python train.py --num_hidden_layers=9 --hidden_size=512 --num_attention_heads=8 --num_key_value_heads=8 --head_dim=64 --intermediate_size=2048 --vocab_size=38920 --hidden_act="gelu" --norm="layernorm" --norm_place="pre" --norm_eps=1e-05 --positions="alibi" --qk_norm=false --attn_scale=0.125 --bias="all" --tie_word_embeddings=true --parallel_block=false --init="normal" --init_std_qkv=0.0199 --init_std_o=0.0047 --init_std_up=0.0199 --init_std_down=0.0047 --optimizer="muon" --learning_rate=0.0158 --lr_mult_o=3.0 --lr_mult_down=1.5 --beta1=0.95 --lr_head=0.00677 --warmup_steps=200 --schedule="wsd" --decay_fraction=1.0 --decay_shape="linear" --final_lr_fraction=0.0 --batch_tokens=65536 --max_seq_len=1024 --doc_mask=false --train_tokens=470000000 --max_steps=7172 --dataset="wikipedia_en"
Each number is 128 + 32 x the weight over the matrix's rms, rounded and kept within 0 to 255. Layers, rows and columns count from 0. Numbers have three digits each.

# up: layer 3 MLP up, 2048x512, rms 0.131, rows 1912-2011, columns 256-319
# down: layer 3 MLP down (transposed), 2048x512, rms 0.0513, rows 1912-2011, columns 256-319
up1912:059110101066118163133043140118084120106125174105148128130134129131131135146189085156083070194098169137126123140139153131206116109119103163165088130090113087161136131162084166143127124145107117
down1912:134105096144106139126209161068166115115131122117089130155096107147138121110109155088202145149099109101124116114132149085105142125130131118113175088103096121151104102110138109141107105144137152
up1913:121040084094132068185158132123123161104124141150172140185122121056123144110135150043141146169138136146142146137120094127134110126154141135114108096117112128117117162151088150133161156152113086
down1913:100154075101119084176133101096151106161128151183139106152085148140110138143102135145162117161146089115128102160174146139174134078165095075120140110120130099098116130132157078139071137084089150
up1914:143110146119195172151104070137126118108144229140110146112154119160121118134147121136091109153102137104162187155133084136096146135159109105098102128103141134112142162121168132092140157095123110
down1914:098075140130142153126183143162087139136154143134154118090089170084134101142106147154170079113199127087108104097174118174123156186178114133108160068131129170160126135143105120097091125091122147
up1915:156130145099099126089079087184113091128121103057180170105127136116078091120136113075120141100108057057135167137155122093107122130099170113117164130186126123092108180111132161072169153120113151
down1915:117126143102090130197203142069145124146156099139177141131149165114122153217118168148117159101164159158144200082102132130091146146155121109139138113136168185101102118167189114092137157200143101
up1916:166129157147134109132084122092082161122194164193120096134139140177109129136120118182150121113111104149153137047125112092135125137108144119135155099071127174151140117136186188162134103169138195
down1916:119130158160122162163144116160172085089085140043112099180134101178148108091138177140100116124154125056095111170137131103116098056176138128175095122089110142078093133134098101096177120071067102
up1917:121121066099118192113208078205071139120101125162123138142081134086151137130133104124132101098135096158075137121098095080058139119123182134141135125131117126101173128093121175151166078073102134
down1917:160132109127142144138126143161125115098130130145149177077187106103116144086114099137104113133122093130133081151128143119133138147124151161128159153149128112192113096111206099111155125133159083
up1918:145140156170128186138115101133134121165123134192142114137149152113123098056110127093118193080115179130140139092135136164191086096171117097140150117209111156120129129156131126155165187150147117
down1918:187120084090124077095156162114081077099100121108137124112098080146123145136142122126107120148149140152128129158081150149107141145095144100172099112049112103185104151143146116109123133127121133
up1919:137130159172173112134164097105111088158115176073062125114127078151147107141067205114089104137122134151084100183136159124127195091124163214110218147114156133100168205211192101117071108133123100
down1919:152164067097128085171097060101120076004099211182119046120145132162161139117101145134129171092133078125166151084141174113192148146094097137132138122121094163120171128120120157116095056103139123
up1920:102089148113125092111174109152118061133169138124120132140158125111114108087087138116106201161137099067163148111138148126154218131108133122137248155097154143145103159171172123091131109141089167
down1920:121129135158153149114143146112144155110097126117128149143151160156150118127154146099142086200129145055085131137152069131131114134130122118128107074167095052103129100099096131142138113154131178
up1921:152087092145074161132092137061131109100119122141135165074140142173141110122162150175136095199125132118138080142163071114138182115109182105161131130138159116117120130139075120080123072146170143
down1921:090167160152147135118151098090092100123128158082160128177126110120073131160142202118127109125137154092141151075134130161144076157181141180081087142164156166095082164168133096122104158132138087
up1922:046126123057142141127102131197160198099100123172120164129094126099074116098125163170166207121144139141107183110094148195091120144113098142120115173153146093158108125148121135155183086182145139
down1922:168146074155165156116128119100167129158095076092165157127089133106146142144136113122204089071172114124169132118184105155093207108126184194148179173112174095105075114121157158115104124125140121
up1923:165156118102121116109093107133126166153127113095134089131081121123131114098105139124122167099170141160127115082114173087160174122116130044124178152137133165128072155116124109154108108103130136
down1923:219135077182101158160110143177118157135126147109132118131136114140157099136165130127149125060116126159110132173122073103187124111149167150140149133106141179136109099109074129097105118150121115
up1924:097118105171139166088037172115063045169094079145069125149127122137101148098058117090118199115136168128117055176059134102126104122102181118138150108085151070162104098152135108107128147112103132
down1924:111169126105152047147132146118155106159047136117124154099140138101121093099162135151158157130178111163168130102185163117139081123084090122159123117122150137095152123119125079131083166086116102
up1925:108056094147097122119177056163112228180111137188214108121168103137163092142155085121163136156202126111166198151146113156140066125139161109106108142118120114129086159138074120108164083157183151
down1925:105136174157127120136109132085120076054161106109082161163120145065109179106113185155106104156170109110104119143110111103089162098062129164192166165102190151099119137106106141115126115144116134
up1926:148104157138160121087131106147102101172129153125072094113153095142103067174094147179113128142105140126160137051096113193107134102090151077156142068009138108095111140117061158113138163083111135
down1926:103136037113089122104142182111079055135148138125145117170117171113148171121133107154113101148109100111082116155134095095180112148061124086162135137119159110147133113114146148127157191103156110
up1927:150174182111087107173095164090092141142186122095116109073128111191138179169129158098190199152208121096117082131094086114132199135117130091137192076118085126137082120166126128187101093180082112
down1927:153097158138156103099086130141151199130116159123162096123123156087081112130175145100119117134105103129163129160116177093138111111112118128174111154121138112191092054137169140102149110126102192
up1928:123134110121149102131104134114134160139191139129186146074089113136126101141095157112120138091134163097089122105162122182095150149091155103149125118142134119090127159136139210115130125150078212
down1928:148151114124114133127132123119162189145181140100114170109154110151081213131191182083112135076126072085146145060120108102146167146178170075133185150152129152154119133160178137076180110095137130
up1929:114124102126110172155120166184175083153128150188170139142156095156082105089081139138100111110083128152109163114088124170139121139126184153103119114108121151148084142116202175112185140161109192
down1929:106092139104149144154141135129126112085111135094133155094130111059100080136113198130114029180139135080139131094090120157088142138152123133139198161192123165156132110108078188136110056126113145
up1930:183127134109169180113145101112138187105173173052150177113113134129165103151073153078144109117101141140089186169120075133175135151148132140134181102156128116109104130151087105187121113177153117
down1930:191140204188109103112171073107149113130154123101139128098082131149122093217134111146157110106171180135087172109174140125153097101111103100146147127103134096139072100136119087167132087119150178
up1931:178109122131136172124139122137093106115118150160107167126159080122115162131081123075050122153079114133200140159145109086122160091134176084162099126117188123087126099184088088180141144166100226
down1931:104152160185106110149109113107113145148157160150107156104102093148125142133135162079183163122194160152097125140148132137101121095145091123113126156115217163088081146120127024164100117133139094
up1932:113094125116085119109146126145134127120155117150067141162129105119152124162137129120088141097076103140133158129148120094134127155113089125119103162061121093159103110107130136129172106081092167
down1932:077151122094128117105121117122147139189148158136138135133139142116112151143144117126136139149169103104145113155155122096135114117146084125126116107160055146112098102130093064174159161121162135
up1933:135166101147133088128191155150108118125150156139114108163109151104106137070101077130154124120134150155121117104148183174110205154156141076119148087161170141080072132084098167095103149170102165
down1933:117104147071110086170111128080060176131083183114157140196117195126094101124150118155178160085086102192097124115143040136150094105139075103124122183115176134105089099148131135081055124122057166
up1934:128099184132110108186147131129121138126091142144168113141106108122073148220159162120152122147130150148069135146153129126091120153077150106160126119146164118134152120101160131114168164116080096
down1934:111089160100105163108136125145141101140113131069122119158149150136146067125184132146132153096100099145195124177096094115127113094124125170175080166126091122138137142160103110085182133190118122
up1935:201180124137128074185090161113118062156179171124177172140104104164183118154114103054122129130139136113120077165154115115060145120155194086134153103124121212175168156092090143114142104159172101
down1935:142115090116124120102104078131127115181020113131101067108115164090115093118151131122215133153096096153149152177088160144154138130118110169150137100137096085141125078166152110137113191113103088
up1936:137125116167162155123122154164119138116138159154109078108093157154146102092124093143126101069069143129118135099151150125118072162112178116145136097112135116075081125151138178133159126140140079
down1936:129096100144114128134157154136080098083073155115148111160106116091183111178136114136150166160135082153116130107144095135108148105131159109091144164138155107105114119148094098183129117156106154
up1937:117085110079113110137130089138099188138150128126082147174102105094142100114105173112134180077171100102131163137129116166112118153113129141180153107166109129145120148061103148059131140073145158
down1937:112144126139125136142112096168205137139110104111186154125150134149176147141163122140109161139117094107138169161123129148112101091179189188182105168158049130091133155146138124081129131144161090
up1938:211126167130115169095112130111158085129140099105118108189022107123183100162174158106059050121150109103100136123153087143163130091182120140144105122148119177132114079083130142175173166107043165
down1938:175155163161076156133133166104122112077182164151149157081105130172083142134093146129063079147072119116139141164218133142135064122142169145101149126149197115083159057146141155100097219127090108
up1939:092115140121138096153125123125110096130115147158114118125082106113135089101107104154135133147109129123140144107148108159164165109131168131137158128111127133149082095127087135161149108139156107
down1939:132117118132160140140165117087171113170097143139146138135134110152107096118126150128118144086110163119147150131125126160130119160112138167120117191163106160149121136124091107130102089118118079
up1940:167144087172126150072143141124130125128126184092125110106154115123159095125150073123073082196124108107092130108147121131156104188147145127097127155115105159145089144138120164116154089069171121
down1940:096191151144079100120143173146130167101111121112080106176164112142081147142088209162099152081106122104093100139062084106123082141158122117112174097106162084149104134174143113162093131199153121
up1941:106086144123157074204131136156135168159158084092112093139134117079157135159157114105121132117083088132166151126131130090167074111164104097133100097098127106055129140177153128144255147137139133
down1941:135082180095112084143126086112174137170123105209097130191147134089091171156083094091096203193114130095151132153065158101122073118092082124104090140091170127187125117103100178172135190164134125
up1942:125125115116120133118144111145111126134113144101145094105074151173113128104176100082137111078087156058141118105124143102122117195117070081091125076100155131122128098158158151153203147091078111
down1942:164155161137135123158129138118126127116209077152110145127121150156050113156123111152093130151133117117125142172105106176060127054179181116067147161162112131134142131131108122125095140162115143
up1943:096139089127098150154192112118141148172198109086159139109140103111091165072084102061087113091084147079144133142163126144083130027103107111052162164177093161154196129128124081179161127115120109
down1943:115129039202116138143107149126116134103161153183110120199084104154136124126127082128116152171160083146094093163158124102087174042118117107054102147082088130134096152136105130094147108139154092
up1944:121151135122084168108151175158057132108153090110112126175088124121111095149096159179213077191110085174145054143141138170111106148130124190183143087179090156165102142128130102126182082109140120
down1944:080133205123079100105127107164130147116191079104098124161138132145152153107107073075156183111174160177173094066206139140180151062177093107097151109103107077081106090104158161172197121119122111
up1945:131087125100104107105093148132092107143133133143138160127194167131107096093187149140161074102153186185171117121103136117141163119137138132068153165071159166083113127136068161140072156113178121
down1945:105135145131121126107136167115115150140156129141113156173136122143107110145140096125111138112186156133127148113121143137109149138142084164148113138163111122156096101147136133159102152168097128
up1946:120133156142102130165153111163132134109157148099104143184119151150119133097104140089125162121118109095143088083121113092129062074114142121145104112101140134169152090142079128143144139103145153
down1946:112114114175113179141125129099172151062125072170141142058159158138113144118169149097217163092115150164126131198140123129136157154143135145116126122112154120135135091088142117102110153121055105
up1947:120107140094174128194062126144142139101099123141103114119164140163149122144134129165173140106160102164077086087119144137155084085187092128133099116104138131079125138115097191094155127089095146
down1947:123149137173128153082128170131131142144118136148175127123095165140143150094146170128075084158085064087113184178190141139180117106093153105130076113148118129179152167118154154130112103172121131
up1948:134160106175118159120153151062130115133135127122131121157114101140135083069147115140142115122070170143096134103143183164155043086184148188124063092119184118149089104157142078103210128111134116
down1948:068094138096093083108076125141064151087096133067174110090177157175082071109189166101159117142146083143129089187162141188144050103149107179116079176131092180145112095043135127149094086130161106
up1949:084124063121116142143120095099184146130117117114149172210072070089103182131096184135112093163160168060141059085195118119157157176164130078147091089072125176107127134191115121088155131083098154
down1949:135127177102122086109162120209085145124102144153192148135121166118151135125152139185160129104145158172189170153171104090084104206174078162151160100105104090144126105168073148143045113127168125
up1950:124143133100079110121217133105150108091150118103195079133104133137101183168147111129202094115154127131131173103158124079142160134185104093134130159102108109099100098073130133133114114059144093
down1950:125157123167130094156167112180118167086123139141129103100168130108085098220165171119116133171113122136128132053133104066120083102146070149109109156109105156081169131100094103148152071140179110
up1951:100035033077143154129152110139174120069128095155129188117128126150133154078109165126111196153151098125068163115099170117141225174148178137091141152135120157122097059164142094166127110168160160
down1951:123172137142167124147142093124119111022174105084101116110100182146101189148106168169175083094074110082099188094105110068152117118150100129193135142086162174122132120119133121115146109166206105
up1952:096144084102106092127106130150148106136134100190187199163091095078136063080108134116121153120076138138113109132095149077107102098111114160102119131074159161123189165148112119166109144169149155
down1952:110120113124130090124117055124173133165136193061131158195131137115131144094207122127088144152123142119125143132164119161124142140113179139183105115093113160160140039075102121164171116078145080
up1953:077114135123135118161156168120121135074094128064148099162086192149088128122111141138185117125126161117152149107179093174081087113142180109148119091165207082146095140169168165083138080128121052
down1953:069132105181085161127159152141137103131021174152172221149109061148073150070149128176176162132163093173128172152125080083162138146101123153168139134097148097171107168108171111123111058113186088
up1954:190189081134088120108104084128064166097149150102154078084141099073172104114171125049084158163150141137170156161078136145104091125131134184135120124117082113049115170149181120138103137168098121
down1954:189113103104135145084110152092104125124150086142200144091103188180111193129140186114129173119165130090179158144160125123129069070142131156098208113109116122116128075156076134139122090139098131
up1955:194129172152141152133146174120095101140074146152161081137113063118181070103217145157163118143098113190214102126104143127120114046172099076115143186080126110106080156136116078111099110122083150
down1955:131125111113183110086087082114169108134078136171155134139152116151083163155067109104170152128143093093104150125158213084122103192121142195146152055112147111179131095085152176173111161184132052
up1956:149102193168155194120046135063098112128130182101120129156102187123112123141122126160125188081108079200114152133116147145128194167081123159100095163113110143142152146104140144119095093117210161
down1956:185118114076100095183145135090160112062135158134137107142101149175092091153119112120127116196109110141168054160091138120081127131110157086136109126100143146188133131161139156164179152192120127
up1957:135173125140080141121176097117189148143077104237124120198102146142146116170135065176107107147136140130099126142109152085164064119158151117134128111218150129137140180136175221145127100166049119
down1957:084126131116134157155107086092146125077111080089113147133114148066138134126098141094207123143092082115156141158164119130133126154079162119123141144127072100133128159150085147158102128123103085
up1958:129128116190124147097079100079147047120137157106137095081150155164143132107135161125149124116146105130070139128118171120177169088152115116125142167153100163131141093059147096114134081164067111
down1958:202126128135156073119142139152109118116104113212121055151117110113104161103199080108080145148120132091156102087129152181100143144067146154079096089158056111121121170141137088108148166097151139
up1959:104168109144163081112120091145122079141105116147116133093085128178183128178140179100127164125147106109209140165146122163108139091077118100109150150136065127138163159193122181089081162130134088
down1959:091123146157141115158152185129066131137114124143136140094146137139115133088100144096122101105096132154056155138124155105150087112177092104186120190055159143148116080096151085158178064103158144
up1960:206131100149133189127110098119091158140156147102188139142070124151155164098098176094135110072098099146220161167189191133137115192154172122131078101108110137118117154196092138109080146080148096
down1960:085068210091062155112184127124096197102070146154124136120115128085149151100069198165119157153052169198091114133173160025094121130130152139109097138114122123115089110129149116186049080135164122
up1961:096141087170092108154199124092120154088197162145136086179151103154131157127118077121089190142142128099171128150102151127126115179119112145103166110161107145117061178151126124113146095116153133
down1961:128083113157092122166134113161053116049133096153131117125126132102116151144155148109174125131128145158064134083145189131111143132204172122103113094112177188212110058100132102126150142191139115
up1962:103085111130174169096108147110132118123155174131097106160125209141121098078173092109113116055132116164162131124102140123150129120129075081109138085122116186155157164143161084110055126117106110
down1962:096154093159099175164087055124126085114161140052115120179141077128168153125105094147140085146131135109161130126107169197149182150122126105076132207114133164142137083072158149118126149117135100
up1963:150106148140184055097132126190125093115131096078139164085084134163133074082084119134041130208114135098084195145145197129145188102168091120119144140163138067137137170159114121157136148150039139
down1963:151164089124097111143106078139157113103103127158151120120039126195176108153103088123176093089097136120159148180118147111149144070181204101102141110170081095157172131111120115136171139161133140
up1964:120103182137157113140089084158181195133124121149093130135139168153167090105134167199053108095099123107175184139151089105148095140120063119112179146134162170123115066121118141061114116091090117
down1964:114086142111108120154115153119120138164117154118085118159159151182167094126162137111108147161141163182120180084118072129096106121161148109129117156177089069099152122120126152115149127133076098
up1965:159139095036139138108105117155140133147087120155179121167123127146106129166109147102120121136123070108123079109103126125107135207095128075166192131121131067121129129088085199066129125158059138
down1965:128150088068138151166054132158130155149078120093182159095081180117150122134183200137175151130113180051116143183111152134147088127165135127125195122113134170137170025121089100133084162049092139
up1966:123125129183153141157141168154069124109101107103127132145084151210079102083133120189141128121115172121127183124143124155085134143149090105169179183123130140164152154140185168097136167155133173
down1966:128074094099095165118155132084143168123065107130132158050139147114151140131069123119120195144112176120144168096163099163141130166110184144105086203146138133131084145091114135079099107165098154
up1967:143116171127122133117094148108187075125141090126132145145127136170145125167163180138160126177139135114159121128118164170090168153106091166098140117170095173180163072101149081136131141120060174
down1967:106145131130120102086126096107171110092094109138123121123049169121147149193132070128112133164158100212096086142141084175168194188124154113128114118076085090109131097166127071139123124152136106
up1968:108140081175150179072138149127084146165118136077116121081162110082130108095135181152084087168119094095048119097135174153171106171185141073115079124124139115136083147091095136112102078123112115
down1968:103121180084113151132081131120129130060140160097125105087152090115129104148122188131115136134099099143056116130113148146105125103123113162136138170137129122140105175153152125109116153157147070
up1969:112108136127085116127075093122151117163103118122089155161032136076100140117135147062118146094107131089123113116153132102112121101104092089103188094155170124086120132164133102142091122158106155
down1969:174151137164118125075108113154143135117131120171142139162087136148144142159115168127145174096171156119127125139142088129102124112076105107146158158149184152171130130110106145196100160118129124
up1970:104105113187108192129118168132101085177122153127213198120094132102122192185116097095134116173119156141142112085109146171134123167134198154087179096119090093125061106128113119061075096146121147
down1970:159140112116164075085103110176133106137126085150104107126160093138096159137144067135117126152096164129152128145151158127157123131128105107132078105161112117129175090135154135097113114151116074
up1971:111119125136149131145156180136090144134059115134081130052075160101126099167161099069133075166127164170106112118164073129126164109177116147148099130106112113125104161106119106158122108034162140
down1971:125054130100101110193118127125130055121119129137098167117156190125138152203159105151125055119160102072144103132172102155145105138156171180153162200149086195154117080093151156118098150157199137
up1972:146121155090138108089129141210175155126175146156054105111076070195111134178158143062203156195176173096125115136159187126156103089114134075146157121074095147148130157096109071133129124152148127
down1972:151107143100061138124096137076094110141066121110180108155101107129156168192083084080140143171150125093092078165110104178124065131130086029100097132112077091141072147134129105119080089064107188
up1973:156141134122057136118195059167110114107179116145190108140159061154083143167149103107097143130137081154158119134068127100132174163093112145107168107088143146137132123136160203146137095136111085
down1973:135131156153094104112131150125187120147094145112058185142113113136122182146112117121096157100092135109139145163081128126150070146091113166162151121074115134127094113126105148093147116106069093
up1974:095129111117122071162140170173130104178147128064118205131161121148147088106105044121172065190144165142112181138117131115110169137173057073096095127120095150143055117107203101121119103074182155
down1974:125107134113094147134117106101146139129148075140162123126066130172090137185122109091119134082073114170129106101067133138110147101150189108147103145087137121047159067176120121147125161165188113
up1975:117120131138162135117148158148103132139141112129159137149109122155132102128169130155152099122102113129092142122131095146145152128103115102077125153182126131090163085106122090086115144113195143
down1975:166077080138129118131119115168156081202165104141175153123155161148154092129091186124115103092102142164102124091154163099146118130152170131176121107215124141110115135089143139147078080140173124
up1976:183130083132165133095068148062151123132143096146149127155055145082193175096104197116186192078100172084194087175050098121168167080175108133173104128141108063171147117150168142136126115078132113
down1976:020114125115089153127152205167098139126165137110147099124097123104112154122142120127077114158151146091162184144140150114111087166126052133120155144082123183078164112168126135112117091130102129
up1977:129068145096090180161164145106103163133113149125100146115166114142131115160089126204163150157102176140118074149146106166159155067098166200132089143203157110163119082132151071165195153124070111
down1977:119118186130083107079127096190186124072138091112205137078200135098083119139102149138173135106098099114071128106118137165179212146160169097158186125128127121140172173086109068155178167175119176
up1978:122137086178106161122039119128127146185126133164197091193116090132149121098157143158128125119038155139107070153132182162118108112111074174140075093122184197172171070094079140190098132095051111
down1978:124136115180103073167061144106144133128149092092117170106098103109149094131098177083165087172086117094178136084126114109169089132056135105205145115191107107130048105123097119129162106121154081
up1979:149104129164160122172072124045148133101161084194114150133117120141129074154090073083071182084123147134074087128097076086179096153187116089163143187108162158166132086151076106143178170137173167
down1979:147105126141096109094130135102155113123109121077139141176159168168118097104160099090183105214073152113144147114077114062074186150198064128183106108184090088138129138099073138113176092127094146
up1980:094089075167136079148109125087100190137136135102161164154131090116101134076135172076146135203161117143148180106124157165182169128114132147093144075146146110157096147103110131143109138174089159
down1980:117119129088144117206126154161090191072081029153135120091163158142105149160122077102113149125089087130102109121128129153131103154092153132116102094162130137168131138182147154153095133064135151
up1981:118093110168087154157090100118166180153137140151095125121124184120104149087130131119060114107099114190177184154111096066104195136124132189111106141145109137077107135152130093087127195113179130
down1981:162167167136110050083127166105153123054132063100139171104167122134097128148106084117135160086106123109104115039110144127111115139103165049162132138144219145126115114124134130101166114157143080
up1982:100152111160101120125167114167091105199106173125140112082073127120095106120176084131137165139123102124105145174113151159106135139176108065138115114122097126112117202072091064158164132119135130
down1982:101113121115074147125087105177100176176164143133164104137143098185134127140122100092123113088152142178113127132155117079134112102156154172130129152128153109124108104116208190092134117128089155
up1983:129119124106093174161153089115155094104171103133140130147163166113182099138117148138112108165162148142128112109148103134090105119069142101125157124126128115082157097144145103176144150153136188
down1983:147127131152138140049198102101191096095118068074173124087101065161100132144143117202130183155053146130147154167062082175195101110122098130161124070110159150145174145135094092181156145153133136
up1984:095161115041154145136179135157131135078073099183097126127142166156118182156176141115088085096092088090121206095177173185181193189161083171078084122144121089119094094077145103135128142117163178
down1984:103162193137025111169126152094122076148164146151141134167218192144137155106101138124146137113172116159099171080132090136113098177134100078123130145106119109097122137120115120124127093157172065
up1985:132148110132119152083148110116186195113121167134073139131094136116110150140098143126105089130140153115102124100149193123088064154132132085146095106124121149167184125161086130144172138164135177
down1985:139182155165105104110169148165099178099163123143136142113145181117166093128164110108185171119143110195203169087062113090152088136131098065116081121127140117201154119141122146106109117147160160
up1986:136100173129167152079124118099060113107142151135139125187143120126097056117141106126090074156151129129128098179137124123068121164112118058135075149194132167126135136095164146110151137142075132
down1986:152120134109096089141128135127156093137136139151085133122072113147085203134107113163158090100168120106164101123154101156101138137125058192183147084095079124196144132141096082129145129090136074
up1987:141143110059110199173136121146141091139109152091111151081110150056148098179141080186161205147149109163136125103102103096131136105064093158114159137170171150155180108109155131175150121152144082
down1987:184136112128150161153094083115154055162088073078119099130148124186182129105129186145102210114103076128111169054093115099163176139163128047139116126153183167126164125112132096150123102131122136
up1988:118118125150188116123152109140109174130152152172112182219140135131145148180193193075185188132116199110121130120178133160077110043118126080136209098150172116172122120201156144169133120155105169
down1988:127148096114122165087125127127098098145113116126165084088107148166145166173100058138138166153168168177119149144148147099146096113131141157090122152128110165119111110098118139113144158116134181
up1989:144194172140094158135165171127131132092160104141132114126090115107169142141129116089128113098130101137153104130156099128132141107094109204110164132114106201126064114155155036149131152109110145
down1989:123114134141173130144112138125111118170151084121071157124167170144154138093123127127139111115094108127081140127112111142127167124147140157085048104124111060064174187142122119092147128137130148
up1990:169164178179152160248120154187105108155100160164161125072146081165155151158118143147171130125079117169082129142118115165103188120141103133144118147120143169125136132121115088087186149161099072
down1990:146129164121117154117138113153130132158100093215148180138167135106180129112218095076205101171105080125151099088144111162121142172136207165139124091177137122118088134155120115103153127145088082
up1991:102112137130160130111134148127106139114114145133128101154109104086119181111158136129131119129153103160167172153106145140137107078168103107135149140131112113129150164160110167123128120095096108
down1991:130178101109130117120105149137102065121096151125142158068131119143130158120094161106159098153100108098149134152165089119157126113086135149134121128143132155176102104160142138109146132144153129
up1992:086123136142086130162095083147110121118114119107105133124086133095121160151116058137087096113132168127152108128072101138095128156158104117110094123131156127104147081166122162133125126149130109
down1992:135171164115130179096144159151162130150172102074122130116111112167121099115112143191096129099134077112111117118130159180124150076123122188177088038164131150201148129138063125102121133188134082
up1993:166143119175106113214202166216113133136153102096114149127127164117167125096128078140112118100239086133181098070150160147115144140137175124123197103162091080117184093157130201111177216134070149
down1993:077101166105082151115084145104159182166113201092095158096192083182103105121150147057155112152134133150185141059146112160104111135146093169088094134118140147175046096053101138119067110155159121
up1994:118100114097083116121137119148076123132139112149099110102118112143122160147142160143167101210144091137165120105119148131152118141180152117119172106162088135155129149142151148121123192108120118
down1994:111122114146151172106109143124143078148098136063166101136153146170191138136123148096111141088118092107151149133083144110126154148161126143115133112156138120129088096129097098078083142148113153
up1995:114125136159091168110169151119130146179097152071120089110132124135148132126133134143110126096172156134130164113102147103163182211067119137079103124084155160086105141068118062126117125187102135
down1995:156122140116159161104129084109131182074149177152176091155153172128105161150128101114146140095076179103095134188144162092140155177072139091168156131108129085135135157096106136124123137126140111
up1996:129136161149127108112136116121103111141167073134114118168110107145173076135135112132115153165176136145134119162068096112086132043125154162124172139122134160149139133093146135128094173105114087
down1996:159131120105159160134150129099123125102125100120089153129103148128156169117163063074126100137121071122069074110171136109158156153119130108136085107141090136124127132110118171150122130128145070
up1997:152082133171162103085154145118103108132137121077126113126117123104151126174190100183131064133117154110135120124135148150180146192137139141056136074106072178185215062204106158083121172121146202
down1997:099111115102103152166106171129119175129135079177097111166136094103147119141139186105162128074095203111134173140124077055192101031115154192088064129084142158162143166100102179173145094117097103
up1998:255144086170208151119148116167088100143127102076131087088091159162154112179130186073102147057093059134132159196063139095139145125128123153110163112171073163131181160147124043099145134125129134
down1998:161122159142138141172116093100068168101141096176108145095103093083067101133082168127153114116117067166020125099170132131109158150181125114154164125172213111128075104108125152170121188096141167
up1999:198113135157082098094199144151105085132145146076100112157105132193092071122131192110138174157099107142064142115110134163138111101127127146131133106188116192096082077141083123123143150087160154
down1999:087127107099163116103136111096120107104120123144097107113117117156101096145223080087105188135047157162106120159193149140128109112088139127131182178116116166090156132183103146150158161143114162
up2000:121075110137103099178144127143152199155121159144179119174114068072134163117199122076119183065152081104109084111101121105066114143096176121144107159096134096099148130071122113129120107164134114
down2000:127151104118110134118119133102205122123158093136160144107140163124119109103179114125145110132132157159180164150122105164119112061149140131165124081153145072153150144137166067092131107110104090
up2001:121103106109140118107108123120113114143127178132172167128156142151110102137078136114078127137126135125134079162149125122174127095089128162109073124075160185120102142090103075109136151108125138
down2001:144124124161147163119127121084085079140140101131034132131153119115136106106090112081116152056108107124093117118115174096137154119175132090130145152084100108118169100117097178058120128127093111
up2002:197135082110126138166192065208094103151131142150174115118166106078131127169147155172140138129176153138113093077125169105157132152117136118089115080164088110064126126133113146112188116105060090
down2002:104119189075126119138147169110122109122112116123087124046153111087150152063135086096135096180144072185187058141135160184134120096128058085164138084080062071140132158129168123144153134126155113
up2003:169088114126121129146175157129187140126135138082129108084121088136035103081047132085159167125097201111133201118028166133123115145084150082078170102098171101113127124144089060086162108224150120
down2003:070150108106157107147135086146185113139125123134145157121110120061122175113160118143105106099096126121175186121160080078126139149127177180167176131143065157198163142144113106115143114128180136
up2004:156146063094099138101140138126082116051131139098159174153138074075113122191108168198167140082121155076117123114127132080109122140138087097163147097107134096136093123144145128138123138130146130
down2004:140140096148158146145116133099131173156124144093117111104065133149119142180113138117131141162156106150103101140147191128149108059135074106114164118139153082111117144126095115151125158069133145
up2005:154160115164107115162121093112127082148172166042151149173139128103192108169135128108176116156137095131150193177193118173123106169172166158120121143168188084147152158144129191147102094103093113
down2005:115094134136088107095102132150158138064216161118074165171156151078112092128157157133121103135091115146141159087106122131123123184123120148118137111172127138205105075113145097102154115124184080
up2006:102070130106065161094115149125115075154121122131131136127139089140138115173192156127124168137182080128127115125174148137127170073175073130127125124175114087114108168106150108121106164133124186
down2006:096139183144149156170114092170188100150160137125183132063139104142143158126174116191198140120140122092087171133113065137168110104131139115119135177098127114151137156174119128127131124151087165
up2007:125182124105127087120131129128123182162084113134091171142112109133126136192052127105145119109070126104112087080122195143129165154117169157122166120165101085076092141132113137107148150146111141
down2007:178113138153117142130149073136118122102125131091152111107080120115117159141146175152115144147138131121157108149119104135121133153107148060119164113145164119116134114116138144106144082117115127
up2008:099147130166111092141156157056159148123136133129126095117065056072146117196094157103162208120183139186102079104167088159157102144106114091140144157125098096162123167180180128145136131171107127
down2008:182096152146151119172079145152141121177155090131129194112172194129147149101127153128047122150133133122149136142170085155137158115151139115070142139093138088124141171027115095094154116143154133
up2009:099117117168168145130107080151111190117086116107106118122122112117093090128114159138101164126115126092112196146121092128114073143115141085072170176144156132051113153055117097096105151163067131
down2009:113115163159092096138153126157137140122125145144123061151147155146112116086102092118106060091126148202151134112124168104032172149171085124094130157134127095174106080106128125112108135150101109
up2010:101177142197151143160115149160136164155095117162173145101120103145109143079119113153138151181092080173134129162100121167167135134102171149133144181101142114139118136127118158103090195149136096
down2010:184060103112110150148130107166140103082127090135168103123146108130142156158152091085173144137156140106136177098113131105122112181156112123171185128123156142135085108129073075134118115118120147
up2011:130111116146110085157127152111088171155143132121103184133140185158099167134139101107118129151109169173103142150093136124112221130140141141116129135113104144095144124127160128149151107101224158
down2011:123164142169091107091107153081106171148152150121128119118114178143124129088153146115121157106128136130091114131095112100173097163165104157169093134160129112101123103161129108146131105154135107